{
  "n_head": 6,
  "head_dim": 32,
  "positions": "rope",
  "bias": "all",
  "parallel_block": true,
  "init_std_up": 0.0149,
  "beta1": 0.95,
  "lr_head": 0.00622,
  "batch_tokens": 16384,
  "z_loss": 0.0001
}
Each number is 500 + 50 x the weight over its row's rms, rounded and kept within 0 to 999. Layers, rows and columns count from 0. Numbers have three digits each. The size before them is the row's rms in percent of the matrix's.

# v: layer 7 attention value, 192x128, rms 0.153, rows 63-83, columns 0-127
# o: layer 7 attention output (transposed), 192x128, rms 0.118, rows 63-82, columns 0-127
# q: layer 7 attention query, 192x128, rms 0.119, rows 64-95, columns 0-127
# k: layer 7 attention key, 192x128, rms 0.123, rows 64-95, columns 0-127
v63 098:525481488482531487636555509561556579560476529449427573489483509493512508458466401406593503459471458558449491506547536497483609383445542458429473505498430436462494501478583520492454481521477533510498560575476496552571427447555416501459640503508562480552559479533478485523485473517465483488451495449400462457511547413458458571535457575484579465501481548561515504508511539523504643476544
o63 089:536494499442487551503447365510602476528550424517548487451513504539424492582498493535615449436381533412486415511505464509545551475535496491492519548536592486466530514488553528512444526519563555493525488515506426534506439511418558482538503564480546520525467549452478594492464528538527472418512516497387456546588442457453524454378570413481494578456455395524547469593515519515490503582495
q64 112:519431416502438489452506408590512509565576482526505540433499495484483448500530539531451523497421629550539502453478557479378444491557423495585504524482500450514552523497522516445533498494528450468570535565548476481511548604630437445462474439508562487456471574511533478422451606468583428468484551499425429583497529475495560544456486529542515523568437438506505500474465429437451442424459
k64 102:503471525452404502589473393545467493413528541422495578508428548437492500468514471518476563454458526434565588485511500534416500492535450546435580543417628503551424411573512530555462422506461544535459474539556471555475440525550508438493465504543610437526511526529595446390447425551513434444473512501461513534475539386577496516493439519482474481501525539528566533480545446528516543511521
q65 097:523454518545404461447487500447538541469494443519526457506525494516622525493491447444495501431560478491459542481521480492483643556477592468434525407564534527536525498429449534534492525595523517431548499494426472548472489528533552534568449433509513410553485378521580527633534471512540543499539432485484550419482556574437434510490527516559590479493455474479474457588505572469434429409536
k65 138:490493446487584539439529593470558574520484485515535422489516426555597494550535558436539478534507435477408481578425461409483560552455553425517482444592530518421529556490418513478465558543519465506441568473454531487436507477440504444559489487499475475469503486480397529544546471510485507525463596528606457553411510521530475469417532412557577449565445548512483592546497547511457434495395
q66 125:543468461602378488550468471555379486468617453530499483453487552451448531529480556541455520494485568558542519456463575514420486537481448514656520609451485554516451568511464488484575537399486480458539493546585506454506505597583477529444549422491508509449465536483503421412450503480540381474540469503504459576483492463474554504482455471528531558459500480522559480479495515403465499472433
k66 129:471507488509592492483573552455565557524492499500511412495568449516580436513508472430545475502540449581452492545431498433540562459410560404526410432620489509411519569456436495507461594573504477455448527454443579507480502450448512484600526507436498474529495448398433538538575521500495545531496591530476466483470470475480458462477600442538567476506426491500474606539520565489456427485440
q67 107:507470466536420561463429504562569532488520472502479463518436591458528576528528485409536472438406482553467515442580459504513578514497550512522468511524444468484513532613519413452506528513423509554539577498486589337378494533550525526490511384517440518524587490522474521545492516456512546537455522551473404498477486513525554420426497512506521542414505533471547482525524546565390575573549
k67 097:503517485483573467498523551529594441522476498534493414485576478491488553469526476468541546407470544567564594557479512485511513498511596568562382493370519603607506482483457501477448492486454465507414543528590557577479456475421473463488474450474516505487509549640479457524486481492462512489486480498436472537514470432465471543456382485494502460471546546452634475462558367498526474516454
q68 083:472580591516499493527480622351557521469441444604522436507544503474540502540422455557504514431559439540475507494581470548579492470461509472439380480479439503528501534583549445435474504469521583495419423471457543523514405447504576533567441481435432441580452457461481551542527399525456585534513467504523561470562521546487437550597522504498479499445489493486507499540504545506489545458532
k68 088:576405467438427547484514391614516490464558494523435638542509477500493581502547574506472522511462590489563539494485540480470519476560452502543599586459509513542515441522465497438539408503570432539517556457584418541483534505451465419420463427572581531483551510514530438402419615494489523435487447543533466505497545454549536496528472518493482466524483443534589480455504422493519533493474
q69 084:450469571403497504548506553423577562577436459513533462588517429526544496508532435450544540522537470434456572516545429500541569524510572469389526361517524466520485477445462534490497564572551527531454509462443513518440508430383516499527493562490532443542465411502490542566526424508454643489464432512498502521591520468513428462550515514490570437473512540519461486534522546564439404434473
k69 080:457465489425494465479485470462524562480566504435404429502519413494544514461544467516526398505503510462532481538477514482457526460480553590557493550629435469398514500567465516505391495579445463604489539507470573490551522493471575429478532524547528488487490474445589427495515470576559444459561489456382451514469549546583562508520562505413530521544467515564482583457524586448519382482460
q70 089:397474478443499540472515594499587502566506558483650557541454545549461476468620441446520480526543445529568561507468432537548528541422447464487416478495505468449553455495516518441455543456508459537408489459521545499477497422514496464555490547501491475484510526529531554474468430521408567513474456553477467542588429445603528404472528506398474442394549491523519478447576507556500535580431
k70 185:520453496439563571497509559445575521503435529551555476479518476504539483500549450378520482520522401565455506535389457460483562467451495381475437501533524531439554551486443545538448545574523426463464537460457607524482503455420470445575467514496437499513527484432374525485475507500507541558437621538508456520514499524530465442485616442601531471472441503592473588538537526503436461536473
q71 104:477455539446498450551507455452543507432531476562478511506474520457563437480575490436511619440605507476457485519406495547572470482517486524458544503489480517534665551590489479421480513499431532501506436447451406515415415461512629435547530567486549484582405497461463553470469469465521462488500528568628429422481487446539494555543445533523521453493547493503481527529565503506516424433508
k71 101:567516444561546457522471366510494499492591540523485510550405560509471427469480574565456583566482560448612502541542541502494449390454497432513474596484525545528498497485448511586522525397450527577557481547529419498538481460562430527527612515503456418504450514523552465503535520547585544468460482477466498536487443414487483564487437503519453558491599431423453523483475484576438510464547
q72 104:491636434525529447458473594549436457456448421495535504440527483523496579527485476498470508517461472521486532489542525598402502502519440478477502424512503585453556517488457497512541477501473464512436539558485462347655488492482406496535501517445505541536424449492488542478449548410440579459547581595549498483449579509470547477417483548432496527544480539553460508524577460472529607446490
k72 097:455542501510522508498563596575429444600514459432570554416513556474420484459469538449552552449533459514451534478494586483521556457471432478514649573436542479487534466492462540497509460447420399485461501538480471580461424438515488593502496503534497511487532482401502575575576394511465523552414454545475509464499450522503490502540521532539578475531546472421598504527528477568488504453390
q73 113:543518482478448556497554417488473439587514509415547587506487527518456471492414486481529534475550501515526544526498449556500527436441469513379534532500600579567574556381429516434517537489468547482513562536604495467456479481455482506459518499602478498447556520502507453450447510453496503615479568530487471550435452546529407532416473446420480556609464578452579470502425475562508571462536
k73 107:408486452515536526433466473567546520447573492465382510527538546550460524472538471558484457513494560524393527470521571551433487541421497437544549406496466559508553535473537449579465498513487562454444515531523523500461465417463428402536464443520412572501497491417427539451435571469515533563535466598547552639546494515537479497487563581516465502571556524545560435536499485470430542564438
q74 113:448571478477512514572475405540545467487558539648516456381471605584424565458546455475539519498508513511523531414444503547449468445522558465596565507462610495442475483537507481542443438484511493436466494369482604574544465469566471411549473562540457467452580477484514497496496553582480489519501530464429426524448504517549527484524444471428454565539507410467532451500490496492528527451496
k74 109:507556466436527572476406518468456526489433478501465534588526512500457471419471536573474548489571582549455519419476634551445461437511566510477529588411477516414493428560495491559513440496564496506424536433552600538527570495440504397490450480556563524544503518446515543484450485459477547494533544445604462484448461469583451543472490464498558440452537440535479507414452541534612521541547
q75 098:448457581489475613502459470532502448512509555553467411491538444488541485532566502445496416622521520496500433531472545473445575532590444464438491521486482458537488451539497598601513549518513440423570534504461610384498490522489512552510463523541463546454413488456505439554406551385555501481533481508575492372493537483514591516383499480468508551489472448539590536468496480466496516477506
k75 095:532495521523537622529601493480496498519553503515538545469521492545491450525518431542586406547510482453488572562444558479544450576457621488525556506604551398484536470461487504590532521430584492482392459587522454498495450478460564490467507573448498499550530483544511450458536492603418489510438460478454439454476487446468522517488449505469425439538467449585602504405469463465390492532527
q76 117:420608542558482495539503545461552482460558570472388538450511512482461486422406453488513585531509525550518320499519532512519590519538444521476545573555405394509538559534589458503524548487532513519482474491463446509494515467465535406564493486556472400439424493474534528492497446401499550525516542550508413456489573451448449545575487439508571428489481495491501520539461496432445537561481
k76 101:549599530500554459567482471606491459570515503558498489448438547541535499486478452561418530507533426509499502566426589499499474489453537437496502524576501529550520509493421527480541435484483500485468442457518466450561474397470572485479603518505438455476527514574442555486529541487485534456433528444542607475550463426435534475453477530532610424511553565530432357508462554476511368473583
q77 112:546563527555597453464513538532520501432421514462558395532514547548569388506440519451559453526484577503519347436461386454488487476487470439509509519463604433548601506450518509396475497510560463466517528471514541486478437516473467478570514528508574560548395392517493466421443527520413445494593506488576528561527512452494439495438529558490525507493551544539565433504508504478487529496489
k77 108:497446473526491509537556465513472572615559509502513495439494530420501461551505507495385572489478550412497564521552597417573433446430437466496504525500500485516535538507552463470432426497544525459469426453553511491466491617436482504615521509475511490509550472426490551354488511470554494444447526503476482610489526576558434482560485538412533538593410478529526435408443474523522510531550
q78 117:478548404445541500528535420498441456523454536414445468531535553504518436601483496529538439495501477507482560501499477491516682515504493465406595480524421513456518487481578453485523413500461474619521493507498441556574482497523580612573525386446443489484519441550485502451510459623568469447578505518548488493442497491491499448511506533495533512476475529449476486448444604547507418516580
k78 108:524616475511470490476525492503460450446499412476516555503555459553515595538544580384464549456496575464483482438555421411443454560545531425475454517486510604446489544418517548445473584458537532494522406451488565464553491542451475514488553485467397515412515503598531531508505466532450509552452514504458484546500569449469370427551548468470473440506566590546520471505471576463505570431513
q79 117:512481517519453530423442545413504493539556509487493491430498498518483545471531425492486596502504495534480396419485449505522453560501528480602599528439435551524467526520522449533531527463614458432493486563440445531426498473462557459488575430451393688572482537543485541464444570575466515458547518588581539521482524602482454460529513580517461532491482447543426467502473530551529493475549
k79 109:536547453516474511623448442623517474507404447565505504519507427504535530586409462461567417530566485423532518576509576518485569449567461497508515537517547559518476452459539420471541464514439510526573499424507555544470479474470578465502483563571486424487508463462617449515452482435489479446442473549474548523518444486549329512454504503472512482473441446474540577442577529570494534471465
q80 105:555531503493590555503428461533416497528504521442544521551496429472562538539496519468431406480374406512557371472444448573510415584526525481501535502463534493412463537542540586592472496552469475575509583497490519544489427525450564559475558443496517497486445477523446597638546420512423452480563490521545520486496489495518541622556456468508510525505485481556489517515534481551525426497444
k80 100:534513489484458442585562482485491454506540505409442653492517437539544385446468448452461538448426536460455577503515480530499425487600481471497444563469579485425516452542529448424533495506447511458405562524514376599564467491564488464515492582508557511520472503491590464499482534494467479423476531610409519485416503507498598442507545575478468516461552529486493510424539526509530564497550
q81 112:468569486618555513549472556448533543517462481481503465464502432467431485496525470583557497501556454492536372560543422564575440545449522499399535556439477525408509490497547451561536491457576556514519478542465472469481405584521612464554386513592514401484511604421477547492461542544538461495499490550425451524546436465575476425509530509494509467493524492502441610507485508560495470450523
k81 107:524541488556502473466553428576472489491485543481534548536414566447559544553489505552546512524510383485510471500453527376423472509468440469480410456457397565482472456498534519443563444543514483402507411420527506510469489431582520527540427564541561477516505526561520463486482635457579476457530461417435486510576471413515575531490466490591485420462574514562438556514463499553550542506563
q82 109:444409502480478481408495561431440472587406582443512512559481522463486521500417460435531486589566485500514452472554547614484517489554438483553581435550477491503529522480479513411506554503458454459502539552560497611464509528525428489546410482434491568449600416468505543442461521574430390659490538509458468548565538491571519497507497490544476479496504429488475535523452549503481473447538
k82 105:455486525472519564453491526542535507445511506561484575478470534397546535520447536539560455449481539481528546448535372502434519594481539436522543537510573509495437531619478510469524448571424565511473473404566509471529448489545509442469512438494414480558359424442526540437496502534427399541539552489511498570508552524490402439518464521427507478438517477531580468501507485595551380523503
q83 104:378497477476518515510575542607513475572565575568549542519456552542524509496586432560503482531577511454509431503486453474470502480539505455520468477465440529474453444586417475444517400505466594497545494395521594490367459546500529552434457542428546534525537498560499616412466504435477508402543462459480555473416524482507506464420446475532527514495540566542466466501524453566481440467561
k83 101:503512438590582512498508480476475421477509490516579443560503438501463482422504531484498453510554535497578555475498494435500586469581623519544502546442422490522443501482542418541442554408571522474520506459565460552539535501512495502485487439586480512423511440412519481593491430513555485516532459558397391545538528496524637493445588496529413464511379493512476434473500458499468441555554
q84 104:521501563496547513544483443460475445498522436495517561461563527525551364454606547514493632523542420421552510396501447431496480524513584506541526463568520512543474521459407478483568508466510601466519426535507435459495376535576505491513496499519519488464555439442545509574569480513445537557516467502500457426494558532407541562424483563528578494638490435459500535476521511423512510470475
k84 099:443543473482549491457424447510509511477485504489487576487598531469583494514547600584427462589422515503518497435598547479494521511470475499453539522616450552533542462486494489621515427497533461530459548455409532540474507523417480469513493585413469450516456486504572451604612546459500447530434453537526410441448438548452511505411503487478501561479570453519391482601499511550473478489526
q85 107:496489496499471524569470516356563577429501470433628465478549524538498435434477401461461487470482479445576451511521508502608537481581419474526486504500443520501368537484446560478463550485498583507514493406476518514509567590511433490513489486548464431471519493639562426540471500473546494490471536404493451594458532472519454530448534544489466417544486565512542478486482535500606479447565
k85 104:518510464428466445455509506591535491468458482559528512475464522470542578494488502456339396603494533568449502551464394419465520518492462528572513419532488491478602522526570447507486486399582456479544601519582515462484554543472537424546504451542562565496542445545432532518497537532502529490460500442550556453418465530415505495531550549480548515426496426579495436447404517532531445538505
q86 106:412536493522530512525540539501510467453506453498470531634480370443481496469565433528458524469415546441484471472509450451564553599500471497452510559547563502595500518611449514445503473627493456476516411547485497477475540555505497500513510433388444490449453553502508561450483614481571503536562497497455504536498539572415583575484585436430419491538537470431513530481517455548474425471492
k86 103:453532406470433516484557509516466483500479424570501513607450573431488529521478436502502464514524462532496525570474444525509509447489605504478606462535633387569482436486590484437504454533480471530464436491516547530507495486502496510491559441504514472549514455596482529476521493567596533403490462564511363489594459494483585484451506459522422541529412628473455538577497515527472566473501
q87 107:495578502502455427524494527513587498519508463452432541515705513460551489567449501491566476466551626496482467525479509422494522413470547443569505487518471671497473442480543480482503501453501460499457483462490484456435501473534519557509441506536493600438485537516546531478526466570514548507463525530483497463560450475492533568534440566451509487564461400555431394485469432551391519445440
k87 101:531505493477467417455437484416568470450459512518509468537545545482464517514579478491554550521571430521514479504510481483537491580467535441498572595557363544462513552492548495460575393436523480562535507519455547583563484533555511514530406519354425429438629487432586536496425455494411517479488500438556549599492514498456563501504417487522511497515469533542467461493476508442441558469451
q88 109:444540516472599549428537561515463516523485482569565492425433456465487560572488459388506489415601582510552446488461495540485553441497574513483475481543433590505487448484448460534515585513450509409567472392511477526537567437527497462422459481532541526522469581555524481553426522485508566400503484503461481447581553489492503491563483529548521465464508547418512492447435485574525404490354
k88 111:507518431469522508547490477510492410454509452434531372569496506509457600494447478530533474578456503492561494540445520575514419408451453515488577509486463427484593518452535557443440474490549445467542557530542557509594484496637545571467488520471537508539452478435501513496478512552518500427564415488526506526411597509506533572521522533476450438476528463546530538514564438518459344468608
q89 095:381419472599505511487519508535497491509596458634524452474563432458466499439467532506594458443502546548479498515506418521442476499549448549404449470531513501485446519510535470538525588437548541508481460476455493401606441436514535504459490509470546437572475423478469507569494426487504443568535503457538581503490437477547367490595560568573503499519564475522480459522437493556578569543483
k89 089:473502464602545536526480522558483468486468591468447487411504483465479564494485521450549543517479458504501410438607516423516396418495414578473476464511520449535521500551444485495522560434473514515431555493549586506518538418501466596475466563491508506514510596535587498471542449450524477468504400406578566521515446489534585530598486464527393536571451486470502481401462561486534403553541
q90 102:511530511550546472471503492505588456478485537522478479475568477544471554384447463577559466464599442492475527561560512502583550502404436592479490518460406471458511468513537480526504411502418514496493664507524491501401494535495418486504457476502486523581467508568511411642417511433474520526538449431557517450531477486506487498507505558553514525501433511567448542594489413439410452543496
k90 098:445492554435444497499511540446528571446443519424497574422454390422550494572502455517535453513516508469606509505467638497534441515524552478567557505427401530562469492464525497516505534525510491525545489426490477344446493483517551532453470487509433458431529579450470477615567538559502550504405505439477565507483470556524666437555504519478515509498529523542507499441510449474499549549489
q91 108:485519565474540519416401499493535552523513557447514475550541618495458506443490493582524568510445482513513538495433508523491494566465460477484468516525481504474570464448428463456567501536533464551442452474471486499583536538420559483516362436433475493559667517444504432499438506478526455534530519497412537413509546464466511563512446559527562546646554428474561508483470493455545627498473
k91 101:462501570533451561537437529533444522496432441540412491446458592466456518509561536547459500468481424479502438496566556491553419591462559504528497598582465576519413517526537495448455436404523415468505609399497562486531477443464555486447508480494583535643449556455516505518576622464504470586477498569462476454518566501487377475511470514528478490533487539469483481471475493494538531474452
q92 103:371554433558462492462485537623480550477459493457455402493507521564486427458549436463527436475495422435484478547434542523489471498510549581496402501473502558518569523531507462497480521519510477520601508558569521567417483518520466579486475429549560564539655498472499520503495524450491550445445594439436511422489491495475507593484555548535491592518419547454521538451471475451510409462569
k92 098:462529475535536500356476609470565557418486511492580511451459571454405504570471505465528529516537558591430510547423529449500514431564496615525464543507499495504505401469547467574495510484509491464502527521542507478507494536535553465453476483541466452487361452511536433513504486478505471464476441531534482439451547434443477429565477570589491471623547524462520512492558345428514533476555
q93 099:441614524587486454495542480471546497572441470483487511518477466579422539482470471524406460491628536504601566458528428496530427436555541387512510499568500520501573487519591567368496488505546482562439475437510512408489455466556561572523542524596541476510464422459528491548443528581510561533502522490443546447496522466509510467472477436562503447478493438458514489431423512482555426459584
k93 093:456478502544527558472495524519488506494522502611521501548495517395460540452527546507446468440492483562440528569518546450581543555454480401533505482494449577492517522443528594462489537558533416517461393437522457504485522467536439503545521488578417483471546532420665537547414406511555483417569509515535522472410513545469511542437485512536488498443577437545517491455417481432505567479626
q94 107:445510495486550509571616613400485563471619488440586395525501466500430534522565453498463623546611520503407577575547379469473534470507449501581523532570478495471448507531486494507413499507607455583466538514508533506472508481526455532517507423493442400523556541422505463486477450555504524486535500417540544478523540468423547541499481483445547486461543486491492481478545489453503529421495
k94 102:562442517541480532473530488526435589506543496534467462551544512421507532517530508470497541503578571429473494535523498501463556427586525511519564476534479415481529527370448624453542438451459522592611569554504639477529514506530451523515475473586416526506488440467540494511465617515500520498419494457472467411536500484390523488447483405543545456452465530509465539463435571490535400495459
q95 108:538552496498452584465524538433500481522516569510564575563536522454545526548388512544436527412566466530458561414411499475509473547507596545494496513411487600482500481442405517590452523470393467636471516498545544586485421508501527478521504495501500393477427460432553526463417497407528459524454487408553529484497531491520437471477549466492469535483531539484523514443533454570583495403512
k95 103:512492445564516486548508535535457531422547487469493465522479676509535544473541544474520454494473618483459388495526497547485525457547493397517492512475465330524432655448512367552520514574531497486526533474563521500522506467570481480507489401472598511494443517447463497480512569464545519541462497519433530463433496468480547412547504509542444481462468448458577552457556535468482550538491
v64 066:474499476509564426494580523471500547441434512515524461544508499538424527413433556564506412472488540569500415466471535590515440485533513465449543440412437386544415591491469493472507507549598465500413526521488450478487471510480549497560445401560422470500543456561568519538498459433549475508500494544652507434485487570490506422505557537456383512466541455458485477496504454497531438595556
o64 069:511566531466513633508479607491408418519499458481512537476424519516546500448478419512521530482507487424552494522475585401512520514529480485549459503581538597494547475419483575488517445530479520353524478512428520537461554529432497480514578518392397520518445602467444496416488568599555525504503580520524517472416551430510525489474455512525551531440458493507487436554548565440546489431493
v65 064:482528563552567452548340525495529486531412509566519500473466476561521592492573509515478549429468503525524337467437519533530470491481466453472554511533443466583540528524464502413476475522483473549527501429445541437482490507491504540487582484443444449559392515440490560410496573462487478542536503486388452440577558502559559506567408543438500381451556565517547529470512498473475527511469
o65 069:589427465436467593595429469548482505474543545489513478553480549420559530483476608532493523548544455467479507533470438551517443501458525543486502457538460510424509359472382510541499527551512592500496493613522428516501519460542485599465464450533422424438478448483500486499587490478548623422415470584479460423528476487504514526502532544532520448516514465530466473495448518553443456483630
v66 063:486510565508467503537485545538532414430438509472549416505591444534506423432575524522440399574489521497525448521541518497425508456459457559503530517525489460438434523420572501600458443514457467515516539463485579577420534536487501443545410498527509413504669554471473470520474515573459523534555521504555461503530521484434482455512488522553487496407484465450614467477576469478421573396549
o66 066:499439407572512525436497486394483486469466522511452528463475564493450511487442541496513569576577541477519518406573469523550458422635629464515444478476416474476515555540564488553535462496458505435541488446464426512522474475437534460568642559419464492414483414464541483501454523570551417521470375512512498490455515502434453514532478512487481503573464507483505472408533464453575461477450
v67 064:460509581546460475549455546471506532518540488411475454585502487496476461645407591539446507632509496459546617540527473411439422519481519541577420480510480579506553463435440517506495438524496525506506415431538511464498485549511516372453433535455446504506404567450455553486492460482444518439526551451615478456580462501551546517454505595542487562460496478467554503537503469517468479508516
o67 070:460495483522553532440467544474549459506513464394511405498533531459625518524602430546513572381560540540511509436488611460466515536521362501463667552537528452494448590510565477564527541481500519458507479527515467435571426459467525505508501545466474467528550424496560466518471571568489462538454416523529557489471454562441471464505473507553587470522493492547518459399489435471546472481490
v68 065:498542485474550459490527465546488549450506474470553513512374428514506507594394538504506525499474531557508603492525513469466576408504392489495551524474649512466435465544511459424538501578508504529467560525485530429555502551591441403419518344401524494537520519519496567528537590519481508474518486571511445522466389461531396500562568530516455475495497479487465571560497479470483460514502
o68 066:496589494585553524499455540470482449454532519439477487538574495448535496561613439503456522430481545460508483401505488551548557556509528558500541538529505424484511506476471533495462522469473517422492412546437531528412463382517490655453461540525525537483503503489416486488533464466567488648437560558558409514498506478477454474442431629516474564586452580467443479555511489503534501442463
v69 065:446528570499550559500481524494598549625561547508501475504442498546523534512517463535499421476425502446512445434453529524423519548587473512526504560404530508605565483510449511522569546475480495387505537464413413465435571489522443490458409591477570495491464514452495477466516419490416456596478480492508466516458529620484477374490513415498534442449520531441536541471424462563443463481519
o69 068:559502537465591517461491549467506430477476426452545542477484465560479553536500543506508479508509467557646511542561514441648518492422558439418603500444478591352461536535458494492554565518586552552533486440529444523579459444487512426575550490557444461435503516509387515519437567524468487471459529489475409537535441516478571526524584510499476501489576438504480507547486484526506539539542
v70 063:492568493537485454454436491535491470542459511486496573574474512552590443504414483474488476467394561506551507364441453514548472592505473478384496510490591558528568516423519568478504494464508439524567441583438523506411463538550532562549435547530601540571549488526461497426448470458415536463464521528498422517503503414565552514547473521452635495538568531512521539484539505490492414429479
o70 063:557506445415556596453504477489440534465529444453560457505446454402452544501520566490518491504486402552496514496513513515450457409554538431449502478486488424550417456549520472461448559516484572508466484405488521511499564458597548507419532433524527442433466448541567462574556525380541555519466589521507491540478449524493552499507631429451528498563471448581390415528556433522476475495497
v71 070:633509491504550540388506449509371502409600523481527484568635518501530489477529555463503457442574493488558479545482511443514584451491427493486551470426474503489445469498439521468528480490549575503482565477465530503497504494519622532470480444522571465450404457481482498474482570558533521511531512480539527402455442477560429454447485515510628501501501363561527476492459591472438534468542
o71 075:416406476428595448457484421450532542480522480460590531484378499482437525491532504558574540520425504561509528557472491580511517524598521541525438420487626465516469493499477543450495522499547531498570441418522408618530508547384526545510505493495460479570471530529412505465481452447470473525493441512530508577553553501482512545440475555516393508506491553391474558594433515514562489494521
v72 067:502503544510549582462408497495511527503477519453470500494566555522501494549496475583508450437356467490431452500486598555478455483525507533470544431498461539441474502497502508468544500561503492454562488498446410399574504483521514596400479552472539456520487515516452510608465362544556433520548536525533466517476455410506515500399482491464553558379546538586426553521542537456638537503492
o72 072:577473480510554491586504620447510540494458447517592510488460449400509516470549472496453519460496480525572547597464549443457442496417422523424560490604503537529545533513471584512470499479508568486457517513523613596551555472458525473538531530455542466445470444536450483493480475420404546436462395508449373490479552550564518526589490471566449429468431513465501468579503528531506521427549
v73 071:428532405510460492475533463554565470522475517483450505473507466597461568300414486552454453540446530506513429614501468488508483491501580401502594422529514495488546512495469411516533581555579496592484572524497493493487539560552528484458551535550567602477466541480474537466536506473575450419516493514509557486464405551453406512552503541486445466477480548480380476537478502497462487493495
o73 066:503597565458586469490448431468485601503514530485473554527520564438500405548492481426577447476475513419526536516522502496392576519507539431504446531584490525449496514437439574497477467455451557435453538477510447485439504460394505445577514510418520486548506542469348490576479499544523508621506573484427504459522539457602526496554536562460442533524493570548527487551562570508504554536554
v74 053:578487382605478483491448472492561475501508491444491444413513492481466503567558542410542508487450452511513443409476561482487403499474530562347592506489449416511456499471484486520417498471517511549504468582445440535537557536458445499561490479440480603521487497526552570418533475492365544484509582467548436547529572582431501471463448468480494503572533574509521534544552425571479500504509
o74 060:480540500455434553496476547572408457549477437583473524520481542503587599506477464415543490567484494515461438467548550490524438468524520466547519533468494508428492427524529502572520558537407484494524525441555460485461468418558482477457500485519600478485479539375529509532443520514448698484500572500460549485539486488559463449448470551494484505519492424607443519504488579461600626489547
v75 062:513573441515494500487483488502426541514498515582592529517540533465560562568522425571536463532483648401475435415510414459530463522512522524419410539463496520469473465541525509533553468449433455560522448528547608445410505496455433563524448499485481460515549548441476425452499507468637462529414532526495643509542582459445523493490521455519507592551429447535502481489515511572508520506520
o75 064:481435479539400519465551545479519503519454553433493537466450497482485496461536599424464536447469414508497473515590509517511505481516517551542482546478544450627510468460512481424513399452559479498507529457549509588528499557636520502505521476532542601453530434510617584521561490491420460537525498513496532582415468534562483484558554431531519566404631529505518459499418461470425501431430
v76 059:465545532511500435598469533487420481418544576512552517551636565488488452561513505505487530486497463439503403517408376534485489561490453465583469537434464511515539527527571488517578524496540511466486555479458534617491456528480576467406421503547644476466582437610442489469445500497551536565533490557550494477511494548456553483520467456530462468439482575499411439480533494522471473578478
o76 066:571534406530593531443508462507590523532469499515527541515446520504478446469458511471389440469579466403517529518564527577490550561549557517516398442487476589595519462624446652492496523523503475487549442502486489503542490484507534509575594473428461500517425495483481481523445467529434446452488429491492572555515477469480536519401617388522483557550526499458526512551550514543441516539464
v77 067:460480457501458420478520526538543495580478525517465470555471571460555524440420502491490517507493508522473466454464448444511482533494367514436536425464529497549551513421457516508520544510631472483618544502648607530522570449471571500526474591318487474520528464563525474404542592471503486525527462510491547542445570466501466581470515470512471499466536492517560496417442548538534435466521
o77 071:524479538359452459458467545454586458425547562456554520496492428540490459509571521488489539548533521469554503554545499490451547491550578441520379523564515438509466418556476388552492431522498542518489522484464497421483526588577524564434574425525487480492491572429592594505417488422495479511516495503436519528569433579467532442451569503557512483408481473555468583528514431530450441519509
v78 063:442601440407456450465472461529490540522467525480440505565528467536491428539432516494416494431431535505441597422507587537550547453502550406485480426494473531516507528577588528533457514516490589554498590560527512510456499438441513550502562429473595353489490572570498540547398473529422471463527515480469507463499492487571503516548509548457478576470487466433462494399518547605466500456491
o78 065:539507536523543514546529463451506477436471466547556464540502444480545556444532551488485531532464440400506469544462434424369459510520515561428390545497547469572425473458373461500505499502549453487430501490501580515380528451476475491425532525459509487431569544459534385472507537431658479531470542451470481555433576491500538541507526465486568406541476555439593525561499523477481484469525
v79 062:482541392502462465619586500384475465560471580553456560616494444521514506624541610472549551518563508524561445562484570480457608408532442473449540541512503543485537456433488483447450532462522483486533473578405471541540487552523475471515500544504513505439450505478485486537553443520417427486473460527496356581486534490501480494428565448550550515453539505504467429508529438473519542498507
o79 069:500568578434557468505494527500575362499503390456530478507502482501508501459478410463546467470509588571470482413537482456517470534533561453501449501490423459516467468509525485503518522572563360597531519467440492505584474460502596546508490502590581473601570471480438496509502485478456437431386545550515561476509571452429468403497505480446434509614523536523461471488461586497507511493448
v80 060:524489469559510557460518533499545458544572535521486582359569477513490472494452491644443498455516450468500541464492550514523426523506561491432429492651523449518470487470524505579424518499525511442483384530518501520437512537474519501454446435463532498583634492534512552437521581424542449486457516474566454538492528484456498440656492492467469498578527455551464491493444493586441533439512
o80 062:458495565560525520486450492541272561555528468493503459584507538524512535513529584475438514536466430435464524477476517567473478408506507454558457626420434561470565518520441512510560567512466501469465562472478481415445513495574455445564630477545535481534539469454526529540456511438439528523506505520475583520467465470525397513459485497446585502405474479486494469505499411456502488489558
v81 062:526471450552598413448486481516588473391580470479534499505525513538492576483479515481553459477455459441511447517490484566483370504521482484559459464526567579497439453523461492510478544541530552507518487449467568468488571476467423495501527496465519403459548572503472466474514499444514526591546560350388498543501433458446585479561519525522502497324447502505509490580519571452519583458531
o81 067:534463446417423586585445488524500565508455499441452513538501507492417531418600486479554445493545538450520501630520609537496523524485567547520460490559496477428495457415456487540493536481457487502522437503528465515486576396505511498535559512444509562436465442463456541504364409451515488550497312524498557548495446474545490542547477543545571437517475534461483572432501490549493525503551
v82 061:456492512479397432509523543523483429487427539463449562493571556513538514564470438574553519486554469507508451461536542466541491404533513557533467495423531490501479353472463461544387456472613572491514560434449584469478499532487489491534359514619499501576481527571478462492405468487597507495513517474468585418520497528503485515549557501578509454455498615416493516543520522490534489430503
o82 064:484505453405544548540574487437452524452568548452459559484460550414466507509556403490399427440586530476493517474534454495464550571485573412516517478538483551618438524509539511567526493515495508381538457497497478547495508463587535474507565488430481510424521418459650581499525488508461469396504418438495540588581494552493493467443503488470594506501490472502516526432521527547538415459502
v83 062:413496395511475509515563457472545468395550557565530532591415470538505497407512498533504572520574571425505535412458583525503499539457487472507467504479531462537523501401415538555528536576466424528455477423444436491483582492612487455447629441496496464498604501474539428449452406472506541535542511424507426541501509515510464521461530488441523480539477496485541488420589479567467549458552